Weights of a small transformer language model: learned positions.
Each number is 500 + 25 x the weight over its row's rms, rounded and kept within 0 to 999. Layers, rows and columns count from 0. Numbers have three digits each. The size before them is the row's rms in percent of the matrix's.

# up: layer 7 MLP up, 896x224, rms 0.118, rows 837-895, columns 0-111
# down: layer 7 MLP down (transposed), 896x224, rms 0.118, rows 837-895, columns 0-111
up837 107:507549487507475518504490522547468547468450500516525497521518524515469470431497477509536503536529474497541482492475514509457461502487491513476538458512459522526478528535512474465485499474494527536531476537469507512470498505491462514514474471489498535474518475471505462535514513473515531496500487468499502522525520495466511495467480508493
down837 115:513518484521468511510476471505528501495506494510497498466447495498487461511507496515496508503509517528469491546514470514471503484504546532525506513470522478475524503541491524567492536482527516494528469497477517504472499526497536484510475471490530468532506511438466555511487548529506523519455501479471511493528467484473457562467544514481
up838 093:540566468492484437500498472468521456491472513489538526501536506459498496495516468463451511496512469494502533498555501499482486498465561467535537493525507484513462479513515511484474459455528504497531497522495522522510509492493519474542512517502530546534546488478485482505509488462473478483523488511510515545501531503511529508488512517490
down838 090:473497497449525456504502557491500476488511480528489515482457495573519539526491494492498518531531540526545462471462513474525471436552490483484492516455495474522507509511499507495473526490484504471476490504444474522454516507497498493498544501518505488489483530465494495485451470506474490567491450465502503512556469510481472490518482510492
up839 088:521502538463464480503498544503534505519490505537524500523548452451488497471509513516517465540479493543526515522511482487494493533487482480503507500484516528470494505468478452462508569502488563503492481529492518476467458491477544479495482493515479493474496460475477508513519503505559520511459531524500515486472535497526498499514462484492
down839 085:532481519484553494534493484504457510512534489449511513482516511502524523515511500486481560508516474478482494452489459483467510499523499513515481494486519501472486504497536511503514494478472422498434484506485478495523505477526518536507499480533481547472477540510517459488502510472465487498503507459536551515475500524502490479526474523489
up840 122:513526499526485476456519510470490452513486537464497564476501504524489467488494463529505519493499487523491505484512485496526474479527506544523514474484493494524518453473451490475513528510458496499511509451527523491501446484509459495488438513541521499509464491490492515520518529522492516475474475535527463524484486510536432476523518486506
down840 118:514529536533509502458518516516468516523443478474523536518509477521527489466482480576465506492521500503478486469513486491519488488478540561524538514482484510529485469519477485512529533532465500476496486503490559499486460476502487482478492514491522431485511496443459520502506549512506461475502481454521536514501530526501526457522510510489
up841 101:546498467525477472528531525479496511493489484514545511508531522482527498458442535513499502511529522544526453453505489496507515467493531556525555477437516442469500525528495487490477512497466477476497473498487471487504533533567487518538481509498515486516491478494500504499507476513526525486514519480486468510506481507515498472527492499491
down841 101:486499498502509524558471470475528529485455484460517489496541479502463507509481509526490509525555459508503470514529501495511470461516484518515502502463491479544438506490483509495524472515527466433482526498549547516544547545544497475500510536505498504506494492523481489545497517491486519465486472519505493506484510508451553494520498488490
up842 099:500509517480462471512446502472458527493488473506495536534476479561515517508505538509499493516444499530498542504541491487485480491511525494504538477481487499512460510506493503532485500506499495465507509524552499510515479483466535496463527510500500516495498546478484544481493474566487493518534487514541461477469517496472458519476489469521
down842 099:462536480531506495477505541497459508514479497447513521484503476491490470534492485483476510496475471466482552467469475481508506481494465488465487518497508515469485535520499502523513489527467531493528478478504464509473490534484529556489522516556531451496512531528488445524485498517580499485456502464494530490494468526540493490532533480480
up843 097:537508542511486526456466543503464482502533518527512516488444505549489473551512513521500508470467476490510510498491526531513534512499466503491486526517521499506577529479509462519493469479514537530482535491524527497542498474492525445491512488504498536501493486521517481487515541487457505477477471532469488503477497525498536528519484497495
down843 098:531485495511501559481520496512510511556510499507519515460519524506489493502513520532513534462488536500496508547507505509483535500470539474500485533527495486514522477493539514542532516477474514505507487484486492521477508505524501495525492549511485501459488516487481482496541543517480537496525484535450519501505479477507520482502503486499
up844 107:529495494498498484528510489497532468508515510516537480467479473540544474456442531494548495470479513455486516525502494510505523491501567549479515466491499491450523489475467486487458488496489521498536495540476505529508486477539509508519502444494498479507527490525566488477500524474482547524511484505499475500498494487488533509446545516469
down844 111:503506513533492493532489545487499558514499478508520479510524543501536483498518495502543470489483504541506508522548492480479506483518520517512509457487504451514495461493516465513496476477482480470477496518526565539491495485520522505505486498478566478489482449475499472503517529485438488507501542516524491541496521511497499459536494515517
up845 091:506535515484487517485481500455503483461463518501467556456480477475514515527510433505551529469525506511505468503502527490530511483529490509506460500508539496483522475547504500521527483479513494476495502524554509546511437488492518517524494529500487465536448506476551516518493541514543489445511503482504451478513525528508526474518519528491
down845 082:511488485505511492510507465492505556521487499525455522502491485483491470525513516497504493498485515526480492522510491463477510520524500536527501507516487499482563494511524485476506522510483483462475471518467571520489544489501488532493493516511493480484546515506454476469495524519457480509524492498472477515499501548463526480543562482517
up846 096:500505510497509550500540544505496552494528488481461516509498502456521485506530496506493469501552442477550503449516512512501501492513499476558514528517487513460500495495509527436522462503519505524477488503484507539492502479514524496470501496514483511527537484535511496475467470468505495441485460455534472486501496534510494490519445501502
down846 092:487464490463479518453520475500483503477502479476506489492501560509502449477519456573518538474469476495472498522563510467491544495501483515520467475454491530496492498518508503489516475533471486511498497468507498511516452478495453524501512486494488485517538527509515489508507496517511521476499496529533531529470451532496520497482501529495
up847 105:502457495510451514540520528522521508511493480496492516499466475479507474493481502477486499519452501529519482530471520464493510464526521512518495464509525483511522486459529453510494562484528496499507539526531471491482472503540508463480493521513460499499508483569498510462474473507517511543545519473481522475513504501480545478469448472503
down847 093:516533517480510458455515481449502522548501486501518518506529500436525465456504501460516514524504501502541476510523504519514440500491530491505509484496505514495488520534492530473472496471502517519449526469496517489451479483443501525468459491517567496527466512505510479473542544523469503504493506481476516479462518504515487519491529488487
up848 102:536499474456482436493511496539502491484488483555441549497513493553501494501473505510511502532509516509526528499501527480501492473489507504463508506478468514486509484523494544480483495511482506543480482518511483454495504474497485520553538474537535531462490496500508542475518489524505505466533473507486468516484498453523475524491524499553
down848 105:505471495546478516500497483504513431458501498486513494531495517533505539511486494459474480503499521490503467527463493538507476521537497489494495476527509503478472538507521524530468481491502522480471523476487509487516472554484502530512500481539503506517476489500532552521543472495482487524494506533548480530480470464534531497473494491484
up849 112:546491478492477537487541494531535522493497485525546523550493459490485516517507506488521486495500516482576492490532490465511527531470512502514498491490486465442506507515465536492501451485478521535487461494534518500486544466478478508445548476494517496503516521523498510479511497488474453515445507542476536485505503494499502428476489529491
down849 107:488489481486535445510478479568490477509476499490465503492546521494528502538514489543433529488507498497471505513494480567494542443466509477557510520484488473510504506473503540502483504503515514500457530507483498495473518539486540503490518473462482542486483500556489486468518513500455556486514528513511520513512524538512474479504463472482
up850 101:501515527522512494477506536470493484450521527539503506528464491516538508505520473485484517464491481483493481493494520455513485482471520491499464491521468494490506489506483491466523499462469514488467492484496484500516526507518478500517492517478519532483524481494444516466474525528522511524551452495490484492490507561521517516540503503505
down850 106:460535529556483496506506471486518489495479500472488505488537523503484486549497521490503490507530525503521476491504495516503516489503496523528530512477557527481506527534503539496509514497473531502511473495478500457498502479485476524507523474530486476506506558479515522534489500495510490491541519515439489495592485448518507507558489536500
up851 081:460500489502473506525480502511522526500533522450518520516482496502521527480475489528478462499458497473487498511522513501454490488476528488485542485524491451516495471471483514502541477503515518497465533516491484580495530472476506465449501468499501523474503493466491473474444476480500482509472477493482554472498461477523489548470530521456
down851 078:527511478541527514454487523527474493520521485491434549492491497529541483498462537504470475462484499512540512497480518499503469489540522475492509530516519543472507474514536519526499484498486488511490482466496524488469512521477531532518508461508511486496529524478498518465535529510513484523482515488514479455510527485551522528469498562501
up852 100:497527524483508509525506477487560489478500479505481491496519484498486512500474509518539504518490466508511430522539526495529469491491522502512541463516493479462521511463482519517536485512479468474489510483495457508513499475513509485546499537498562557458467532481574500498523505476501513545484485503468496484500463437481509521512493500474
down852 110:465515480459471506496479468499504538466525476497513475512484509495536531491518493479476504483522507495554502509530505513497483544523533511477505554448490526471538482509488480483481517517511475491501481496472473474478499504482507435520453516478515462484470474496508518516515521497505513513502455494523512506527501500437548487482510506478
up853 097:480483527501531500502552491524498498468490485447469495512515513505498463511511500519488484484510516526470516481507511447504519522443469504508495466536546485538493503541494481484479497510483514486494486491494506507437496526500542503478501536524500560467500478491509526533515479503480511505523488448511487496516467448467467492498498478458
down853 114:525492513517487492463496492497524505521536505465514492508517483494530498552480531537471514529481542465517493513501569494466477472523493474527509492508479496534492507532506540465529531480529522472504524484469448492503522512509477517524491498479481498476471498485495515530488493544513496461468474489526486466491533497468481519491502499496
up854 106:494494498507516513508525519432446473506488497487538494516527503501474507509515462545480477498463457490481489463525473523542488464516506539502529497491489507517528477461494517499498489477511507508497537500474538539509493495442516528520496472496492451523458545490485520473486500500488466481486499438504516539466516516470474508487520510506
down854 102:488498522520458546520495506481525466510496560499496510519546461512468499501449426508486469493516507471464501468481485537497556486498467489488507497501502548509467489504504533542550489500499471512513481481494529511477456516466522507501515504509485496460485518540489497491495545447492529512496512533482511495517514463519455521498514486513
up855 108:473522476522490475524491482490482486497505549449505485498534508453504503502492471498509481524478464508501520512516491450441519516512481487461509493498469501521517494524518502481539500571534502481469525473523495520513455467461479456488544468509449501489491482456537480493512517522508530485539538457473510525522510498561515510452484488488
down855 107:514494510490507488520504500475464505493520498543523506504536566477464487487546497502505532538502532518481488488499551478492500502514487504532528487512475527534478493463470536501498478499541492520483523516565485529481507529474478600494516491461483499513504489496539513507492506508522519509520503446527503515515479509458520511492504528454
up856 094:493511494515490518476505490552537514518452535498461495500487487519487523520481553498451522536503521499507507493535502512491502542532529481487547509496484467505524516491481490505492492526489484486491516510510450475455495471502496518530491497509457510502489502505498552540522490487536449530509526506461483500448537522479496483490499509452
down856 101:474497472446515428504491552519471498522509527525518507533512472477483482506483512483500522514487483536503522480506497478502494506508540502497539561491481453522507472505455533507489509515507473481537530507508503502543490458523499510505538548522514527515459485521496517492462488505519525491546503507542477568483536545501478491482494504522
up857 111:507480540510524505506492518485501504524467498507534509520512537533516531549482523545530539562502543515487471462545510494503521468554498514482463481475529492496507488500491485455498489483493507498533504421487511480522481506495534501510468525457502532489498511456503527489445498497557500528444465508508497490515514497517525521498500536479
down857 100:515450537490491503517468464500524485503468493490512453536518496488524504532505478512481508484512529485522502448528512508536486483489466475494531500487517498492532473481522506495508496433502480506442494501488500502516503532461516504494512477515531476517476454495525540436569525488521484507482510516464510510486522517523501500532511538464
up858 099:527466514519462504497532510437500523494494500511492511513495534488496454497488517443476521472468468492506514479529511578507510449428542503495506521519486498512527530486518475445517506492511504517479493472476509482507499523491531499534498486487448539515489502462458546497531503494485482473465559509472509502460481528462478490489514479461
down858 106:452495544493477533524497494493488477486547506510515475487509517482510528525540480487476484527536513507481518481447489554498510465518508497493494578482472520507530479504497541451494487529497490471503491481505504491478479518511511484521509466502479475474472517471503544495480470499553498463475504489546488492502509544480443523541484459543
up859 099:505513517524487505507505548502523498479526517492516484537463492519497506465445510455533467450492470515525485517513480497504472478433468541510500518497504499492502511524522479497525446477503512475504488483482529472501515484529478495452487498465466523522462486491489502566588483525522466497473486526492510504524478538477489498527485491507
down859 103:484518490563501469483444568519511506519501533519511510521477496524499512463502503460518538502447455486500462511510536518498464522500502481529484461533462485513559519455498492518500514473486497490506516514536508503513489508529481479461459444534530532525522504505482494524510503536503476515514484513508459543502528486509485496516461491475
up860 081:538550480541493502520458503538497484481504516498523544500522487517472514457527516507476485548546460497483511493449491498517507436537472495494470444488517528490523502497514514508498514469482524513474524527515516491497487548502503504529513487530469501516515465451522508491452483485501492533479540542474477509486468506518516506517507433501
down860 070:498471553478505528505497515483511520535536515518487491529497510536497501506480477512490507522523520516500493535449451485497512450512531545512473472499520514514540471490548452471514521513541474475502492503481522542514515498495474505490522474558464494494512531503487498446505532500501491489544536484546520490531515508494474517461498544487
up861 100:495499496533504474485496524528487464494529501473514539474474489528475469511436515490529481486481536516533579517512429524542487508508515488466510488490469541453477459548537524492487504496503497523509484513521518510448519491513510473467468499487476483531493538489527512518505468527546451493478477499458485511467514512533507488477515526470
down861 105:453507490536531475465488499514504465509495510512486472509430484489504537483467502516530483533516541523471453489500495473477553513479509533516524518493481515502512513465480540507510519546506488513526501488479525475505512543505472447490520513530518474467464491490501483566503490412522504536522567514483488486484490485468490504507526489499
up862 095:492485497475541518546472460500535476463497553549514514494526487526557511546559501513523491475521526497514512502513504531482506496490525563492498475497512480551458477499489513485525468440477513517497468532480507506508480471579521513506506488528498518523529535575497484502459499503529469451471520488522501523450496490468473487482493523521
down862 093:506539502524471467481452502556447522527505463536475541509472485513484488502547479476481508507520456513522499517458525496470466541520483475448524497491515531498523522500526515524471511499487494501491493476490525499518536470526498427505525483474536483507527493523468494524477552502469505477508526515481530456461500516482499505533462514471
up863 095:501555465506487484512498529544490462536513517487512505437468524507478455509477487531483483494491518512535500460505492505488478469498550523497517502491476482557497513481547485519495485501502481526532496464496463529551512489522497454480516471445481543524465501485537525488491459495522421494476541448463483486508537506484526504536532540501
down863 095:530505492474467525478476484499527557492516558465519493488514496481510542478437489492489491505545487462498497560481492501497492472454480470565490496516497503508478480500489494465488477477549530483511489528461534473496489512486553554521524530499442481514494535467505491485483463503481491469509460565499477504444507489525476503464545507485
up864 104:555482490504486459490543460518529495539506547483528528533509507489531500487525489519523499467470534512484494503468546470500499548497526500495510459515492505537514475480500516427489501502503508532531483544471486504529543549502503497507518510509506472494474498483512460514506495524500483518516508487520455506485514482509474470475487510524
down864 101:483526533513545527537515517475457497539514484480528485511471493474482502471475521473512477546489487491539477500465534488492508521515515495502498499469524483516485554503506513532513485428523506492486491535484462515489503491509539483511510466545477517522532509496477491530486511454503485511513488491463498477503510479539539494475485476476
up865 106:482494455493484523516501505534520511513513524544514529483536454534501503505542513509444578486505496542534504494485528532478526503511538516478558513472492477495535506506459495508495460491512494477476488496487490524471505461517450494500492557494465521481525491530473524514539517547501479453497459507518488516477526490476506521531510540466
down865 100:523517469507492524519507537530492489510505491562526472478534505512523504492509504475492486458514524494499524480461461527498524538506505514473489496514481476462525475537496503509536463470474504491507479475501505495450505452536497499523488499474479506511536465523473475500516452490501509503473529516477451493451566497498519515470495539480
up866 096:520515546499484523533506499531472477483466463510473507503514523527489481504513455499532498521454511457443494536460517466524509468510497540514502531481446483526541504478515481506478543476507509495477508521505475433479527516526518500515486499550482509525471521487507527523474491523510527531498538484476477492521504520458462449476474507495
down866 104:508523463530519513497464495467503540519505485499526480524475476500489554495515503527424519487506470491469520495497443545499536501510468491473498510540523491467506524492494518506515487471495499432494510499492439487504508492512459502488483464505518487497518483484467568519496503477498506540518501448531506543508514477537494547496525510506
up867 102:477492524517527501480503528518514516504535541507492512493534492526485448499500494496498503519517507527552466512467501466503489488522474509475483509490511471497485483478482478478492495506539455533511440512511490445546482484530467489498514522530524496499516470495467539504547517508492492504473501513485548485552482493516460475520480500467
down867 109:491465553553517528462554506535485502506529512489485461542470486475474489526492525514506466520494544477506484497490501497472531512441459474486494542514532494456508490534514521507501471493453502535528440532508507507482491504483483521511468484505477477520490464492509496513492510468492483483441478497558531480525473512500542564498503528532
up868 104:496531478443504485507516467501501505493490466500469504566502512507514467469507470475514494506512509498476479503517492501485515493507486503465470510485496517466505498444479470499524478512465518439513508485507514480489518477530496484510542525434455490486448530511471547519512488476532488489516441486484502487452522521448471511546541507511
down868 103:515455508516485507471502537517552541515501554530500489498516523465451470520498536581505472491527505467508492491536475495531506458489514495532542443533516507519475528487495535506512559476474479447485447506455518491464501490536503483492512520494541494513520487509537512491480475534499513491498447527488490540514532487499509489488477482501
up869 105:511529475510492500484558455454498467521522483471484481526447502465457469501493510499500413474455513520535480516496514449515512512494511503527497496457505523513497444522546510488473479468516557526504513509516493552556452461507482550525508485446488513508515528462469527519523512505556516521468505529510482479529521466471513512520512481491
down869 103:476484476483488509525493460525526484480542499538495469545520462516481503471481499533552501505489488493494472486504522521492512487489513477547525551511545517515530544497506551524469522483461510496506482528495545493483473501492507449524558451527479508501491499531506515474512512485517545451475502457465491492561506521532466486490508455502
up870 088:488484502502504491464485487509498478485502513522484495502514500468487519537451491527507497514508532519472540478487509513495509542519502517527518472500502516485502547477458504505462495521536489489527519506501478499525474467523504518460475484485447510479493478476481454528514535544561517493521508481468475505453489510517486457498461516491
down870 081:491478528491515502474528502468473473458513510488492464520473463521509521486509534500488494519509508539519496516509508533531516496523543483532437537511464467520508469472522478464500479509470506497511501544470472487481516527488472466496468471518520559453476556464478514526523492474515483489500507498514541488517495524516451491467497509516
up871 112:509490497456469490498522514474471495501526494494514502508485480486516490509502489497499513497456489510490472491535498493476510493438481500483511500484554518529502486529505516534532506476490462465528473509498515495511513500511517525452475459494476519512482526474513541485529461554487486503513518510470489491504576483508465499470462493502
down871 114:486497495500462529508511516450515470526505507535496523496520496527491528513490499483466525527522492462487493489496481508450585491485503492519516474504475516477473470518519549497533491473526508468520513456497482498528561482492535496505484522499499485524475524519490515473482501497453488511500526460517542504480481483531494534448464463558
up872 098:509535536518557493502477528489459527465445533472491452475516533494535518502473505463501500496531480478499502522510531496478505492482464483499528484506475486482449550485477513568480517448501513503471491530493535511466476474495486512521482559471534530520479443525501534493502492536492492521524468477496525498538504502496479495564511487491
down872 089:489512513490500538498505528492487508467510490486529455527507484517477468485508489465551525482545508513491494491511548493483523483505493476481518514526507482529476493545491537515457483494507512487499502516555525518494533478497495489523514478516549544512526507496518462480524506520536423532464458519479498543499508468511477469497458497533
up873 101:512469504492513475491480438511528510467512525467555529513525551493472465491522471550461503496548507496537517508544462460494528534521493510471448498483498417510490485470505514499492441476512473482503497498501496489512536501518533513494465465492525452498536511519484542484530498497500479507500497557436490484455497500498451487510535502500
down873 099:523504486521495533522491489542440488508502492511465526515480492457508493501478504462449488486494489488475487485522498507488550505471507518487528493464521471497473525472480485476487499492517488464545502462498522472505505516462498488559572564487515479509435531497472493519464535489486539516496523506503488550528496521470464493477502502521
up874 110:473505517481447520511508495519510528518500480455491491552532512470533556466559470505492526499517481515501518479498511487494464515493540521520471519550482464490524497507509549510483494530481550504471471515471547490507496554503490517479476482495512566478494499487514490465503496564506439505518475523495493483479482489526523480480502486495
down874 103:503483513518499484466492527491539496492539437523468468499481537439504443494448452548503480519511472487506531512508472515567496466499497511502489494497529450485493509513497535469495516496465471521490523543472488464494481492494511546502495495496474483527465459456507459516484505512501495509495500525519519516445538520527505473514482486505
up875 098:500479483457497510509508486480496518503517481551501479522510526525524466508492464534500510514549466523489526473489495533526496521503505523537513491465529520499480466480500469486494483495536470497501475497498501516557480506503509528502522500543535457511497468498500509479524532489500468510495460458483488489495498454537529492474499516447
down875 098:519494508501523530485505512517550501529545540512478492518505507487544508494470500496477478468480547502540518504496458523519492497460501484539518510553485505494494456566480496513514518486456474509476478429484458478548519533487484471503533498487510528509491526538506498484494520494506458476538493437501508527489508455538461517509514528509
up876 095:485515445507505469453517484496482484460488528479514489513525487488508486544467509511543542537516506522530554495507517490486531496543498515516532515500494507508500491524492546493483471485506497527514500519517511448460493483499461477470538535495506509500512487481469458555544493519472511510520468539449479484539484526514488514513492506517
down876 098:553451507511503502516520506456515503460501528526497508491511489503516519525440501509480511481524458511526526512469490501529511495516528495513486501546505500535538504507501495490522509537505501549518470574475549545491513471515460483480500459494479487486466463497530507523476510519468473486499492469536517488463511507512496475492489494484
up877 103:518505507476450512480477471497532495488494452506487475525496494500557492556551495513528448529505487491486519515539483518554465505504478511519534476509511497529507472480494501473494486505538518499518502514492516555502470525521486502531538516501492506515484468513496503476467487516502511419514490495464475486482433497518513512560515508498
down877 106:486464461475549474514530470514503475522526448483490463523548529517506506497536522498437518475507532508484493500525499477505487455526453502484509494496534489491514489526513484509503507497452519512490503493461514506523518550475516519491484495544478490510504504515473545532480450501493486486501490481462485533494504445501471480524486521481
up878 103:496519555514482486505490496536449517492488500481522522468491503521484476555473506466454475515509468511502518508456494500470464464506464503476489482514459487498534496517523503473511465520549496468498529466492523470541455496485463501504498496488496504471527480535482482511545461504536485492461529485475515512458528456485488510486505474501
down878 109:528532523516482476494520504489497453470478481512524512478511532502511482515494513479495515489507484510548512468499476521479538492498487461494489512544453494481502531497521514557487505499467563483528518540477507523548480482494480499529515502528528473468509499451495491503453513531475500496462547460467538449513461532537501480482484513552
up879 092:512478502533512504478459481486532486503537517498498455511468483471514504480453512484501488479452461521516507510462459513507463502489516519473513513506503474481498520508502534495507518492475514537548477499483489507527486521465510428492518523489514487471444457497482485487467497480526539486519463494542498512520542528482548533509519529480
down879 093:521485512498487458481508509478465484519490528495488488499466466504476559547477462451503506505493445443490478505523491499493477541550499519501469481520485485475477473430542506485476500523518504448529496484489528521456451479544533506519456513497532511502536478577521490469483471482493491484526533505479523528506476489529482561534507511477
up880 096:503490480509480456488476457486485512523519494492515459490501487520493513496495493500535502487461494471502524523467523480464495509548488509472511501492468458511469503485464488463517503514511525512462560500517501518487523532498512487483506526515490462479508503498436488478446465500491507519516475464523497477497526493532492543499552493444
down880 101:510481532478490515480485490455474548518526518516513498472496519481509458497530483435517494479475552551472489518510526466458506495501517520518518498481485520474502495510502481486488502484477520525471520485505505462529471511502501524509501479503427496528502512502530477491523499507500493467482498551451484480512471493508531459529503447492
up881 097:492485522499521540489526480510504499492489526533547472489523479474532495493504532526563489527485483500528540513492513503499517508489482528486481472488506494515472476530498511471505442522513473479465530473454500512528512503499477516547542516492529536541503537504513521491496522476500527480493456501452493525479459473481517486532462532492
down881 104:527481478479502516497487508482525528537545518482565492497519489484520503528524497436509495499479475547490504469488535486498547506496493522488472504501466493518468487441462512533522502496486490543502508480435496457506472533508526522487493449512513485502471468499534491487517482491511524522468495521486464449518492505471525507528493474564
up882 104:522486511492483528527501493513473505514489513542486511514527498515508468508509452469500518531503523476508501466490541463505510494482547515540505464533531479483504487491522474456526512521516537513540505467480526508502520495513512498442513505460521509535486537473485510514468472526530496456460516440548476544468528501488514504497529529520
down882 102:469516535500473473509520505458489488530473488481489535534520534470501503487515562499491519475526503514532544483454494521506543508505523485522511480513458542509508459566532463512507502475502469496477485517473469501462481481495427489520484510482510531473534506511529465490507477461474476469493503502474508462504528508511525502461529500486
up883 099:505525509549505512489494493518500496476488528508546485504492509471528499508529461515493475519504553468474503473497491500531480506524453531475519509540504516528504517521510540470486488499524523457485502513487507474532471464503461519451521495481498439527518499514586506463564507498524523516547505515495540527497481494462529468517494491509
down883 092:522513516471494535463483514515496523516525513500459533475447514476479498495441489476523491495490482532485522457475501444529482479480511503512494509458507523513492487491514517476521502471438500462513488486507510532515524532482483494507547490465473500473514506503502526514535480512484520480524505515485452525508458490491494481469480527465
up884 087:538515525503469518506515481476464478536496548498482508513461521493523544518452523486469480530491514480503493541473493516500482490541485525505489478497484474485513503481510440472486530478468488495487543465514466516520510516476551530498486489519482504485485520442499489521501472445489538457485494541476472467483481491515498480532481498507
down884 087:520441495510500512503487472521523482467477499491487495538488487510516470520531475528488492516528467513476510531525507496469507477498502474510520485533507551516477525555489511491518492505508516454492510490540497473447515484474494479505485462492511492513506468487483518471494485474477517499491514451532497558481521463524485476524492503534
up885 107:486505523521509476484524526514454537506531491482529475504470501473536487507500445489552540529504449475546508491534514477493525500507444483511488513538533473504486491458493522515491468492508446499508506530529511468511541432505503451530509470477494480510489485479497496479467522538553548536544492514505521543501552491533521491485485483513
down885 104:493490479507490456508465467516483560450551528465484516501506483504532544481504540491539549511505495476513515504500477495483522501544540491520494488487505499518520486542476513486457494507554519517502525467465507511515497493470462497506550482514503459476516505493504431476470536523484520499526511506495501494486493533477494486501467516508
up886 095:549478498423481497510523498544466518471521488502499479457446493564524491538502502463522484539513520494472504530479519533477495494494518493476532496531521480529480536480509536524524502489473499459449513504481471509496465512502524483527507493474512459526506472484505537488453529506512476477504466468498491489476487502520478486491515489493
down886 096:543519488481499539509515514539540501454556490506488526494461488525453502483476538496518497485515480524494531482510491488505506453464519473493489484509457464509515529542464529534508472458482485560434521513485493502491465501488531513523546522467538520472482498489488482492504518504477532517469557491503486521494482485476531528447500495470
up887 099:544509467480486505475479485484506510508481476462516494493520505523512469510491501462528468480453469469516500493491504494484504494482520512507546495505506503484482530477494489500501523464492494504459518545474458488512504524464472522505476502474514538483511494469517493507462493476544485470517522464476499503520512499510539550547540498543
down887 108:567454510467528508476474489519504524503493476481491512510522500510431508512512495502474530506471464503464532505490514492545506481473514513484475498519480494513465533495490470485517524534516506517509471480476494501527498524506482518454506513494543498457533503517496437465480514464534495507538516500513490474467495541489493501559472484496
up888 104:500530501505492515501471478511492517508515519496494517495523445524525516543455464531533524485472508488495486447528505530500451516475524551503491475477517525514465462468459486515533519465561511506526530496479528534513464493448520480509487484479497484498516517494500496503485467486467487474549471494464529531548480485554520456490441491503
down888 089:455473472521505505540510436472484507544498505510490517516515461490494513502500481506467513505506495511522524519466486508473489466499483505531510530463508501491477480475520540559528525520557445504565524509496538506482547476480457473470485496464529508510439533551515544483513507525511522495479522490489522502487497466519493489486497458481
up889 112:513512520508516529534501546468491499491516487486525505506570542472449467501491515490506457504512519504500463519518538476480473529530513474512513478474470513534470509549481534485515511509518520524480485471548463490531470512500535496481563496485492484482535562478511523512510465491493546483538494468409506494515530509512530501539469525541
down889 113:545521479475492483512484528505500503534524528528464509472543470488465486529477478478463494542473511540488503482496515457512525511519552483492504518510483470502493517503511534476482481510505457490500501475498503584542470509489536486533486502458525504545471498444478492511490504520501542537464532527448520497532523498521501496501504500464
up890 096:491494494469533501498518490501462512495524537486507468468517464522524477505498480498484503507508481479472471492496500434485477494490531540495484508526527542526496563459498527501516471484479475497466537548485508475510466471509539517459493508508587503520522499465529488502489541507506493530496454518521470530498518491481464492522533462474
down890 098:518507501511483536507498487537510482479567558513495496494505514495522516493504474507485483491440504493527473540540514456532443471505475527508482490496530497488434481499469523490474499488486539497525481465504529492496449487489497484500504515492504481499522514525502469517519471494514494479566550480493514506481495530471506523483474499479
up891 101:508496493473489511511531516520481462462469444493490504473517486492488543510498512541487514488476502492520497495500487476473551512469518511518466502500479472507481500508544570484524492501456441515515523477523542476483470512520506472523515519470493512477513470460465467481545554517560505469544482493523517512522508559471539469508519481493
down891 103:505484511475528564466532471484516486491512481506502485552483526492565495480523493468511510493487480459512458483457515506523479466479520549512541520470511494511563497493476488508483475505521494494505490481501492466468532492492528467477513484475505510510483545534512517466509520526476501533520468508487490461499491502498537515478504492492
up892 090:497485495520513538458500509532480480491484503452502492497529519552437492487491501497513489492443481448500472512446499475506526497485461492534507512518490520517484455473492497546496474552488516489493533519466512456529558495477492546470571427491481484507471498505509550490498527511537524497494477446484511525480534507457491448497454515511
down892 095:535523504512452502474510522446528491532478555525518512475495433534528512494514487510495494506463537533496469497489508484471481494499476525444526521519471449511533566481489511514463479480485521492543505489532469541507499525526489445475494508458521515526502504511494525518503456506482472532461498558504509474500552513501499503482506558492
up893 096:456495516499517454495509494486501486525523487465543492515555474523501500477528491523466522518501538473493487509474494530506541492482522474536506480459499520520529467535505495529499499491477515492526500492477466454469529526452477498465513486494526476473530484509471531490546462500467485499505501492471474503518483514539493554482487518529
down893 094:485432472531511485513492494511531498458506574500475503473502497524474475524451486511485483479528487547500480531508495482531507460530525506524505491503492507471520509436491512477532456512530561499494495514513540524509499527518523452502494456490523509466500488539523464495559491515501549460486539492494528436461488488489467490517490520515
up894 097:526488534504488509486554517577507498523502491452518538479452507506468533518517505486477493488488530498514453475527539468525500537500486522503521491484494521497499488514498495478455541491488496482507439529468523488528476485467506520441526512489482484541483517521518519517442478551488458467519463523532478474554505520496484493463523492474
down894 090:521487527534547520506507502499486497480521492505490512534501501510490486478487474501507503504520486534527502481485471497477496482453530492448514502496513500497542501458481509448503497534515468510475559505482487474469502491506460488559484510533540499456501496485477512499533444529474485494490537517490505486474483485510486488505518533472
up895 100:497481498472476481496516477484429500515523514505469516525489455525454488534475498544497515520469470529503503484512517509528515498504495483506475502500465508447449497527487531516480523518524517510490488517512505520530481522497475477513484493523496500536500563475543512498478568496503536458448477536490501500507508470478497530506449529492
down895 108:437545458529532561495512513489492478515482493508515520510493522465502483528519467458455481508501476504503466496478477519469500486478445528541484485522483465504502469521534545540512509494487477526487510494500520515479481508511525494485505477489463477502497527525466507488507452456543491491549526491536500474494475489461496490513515513501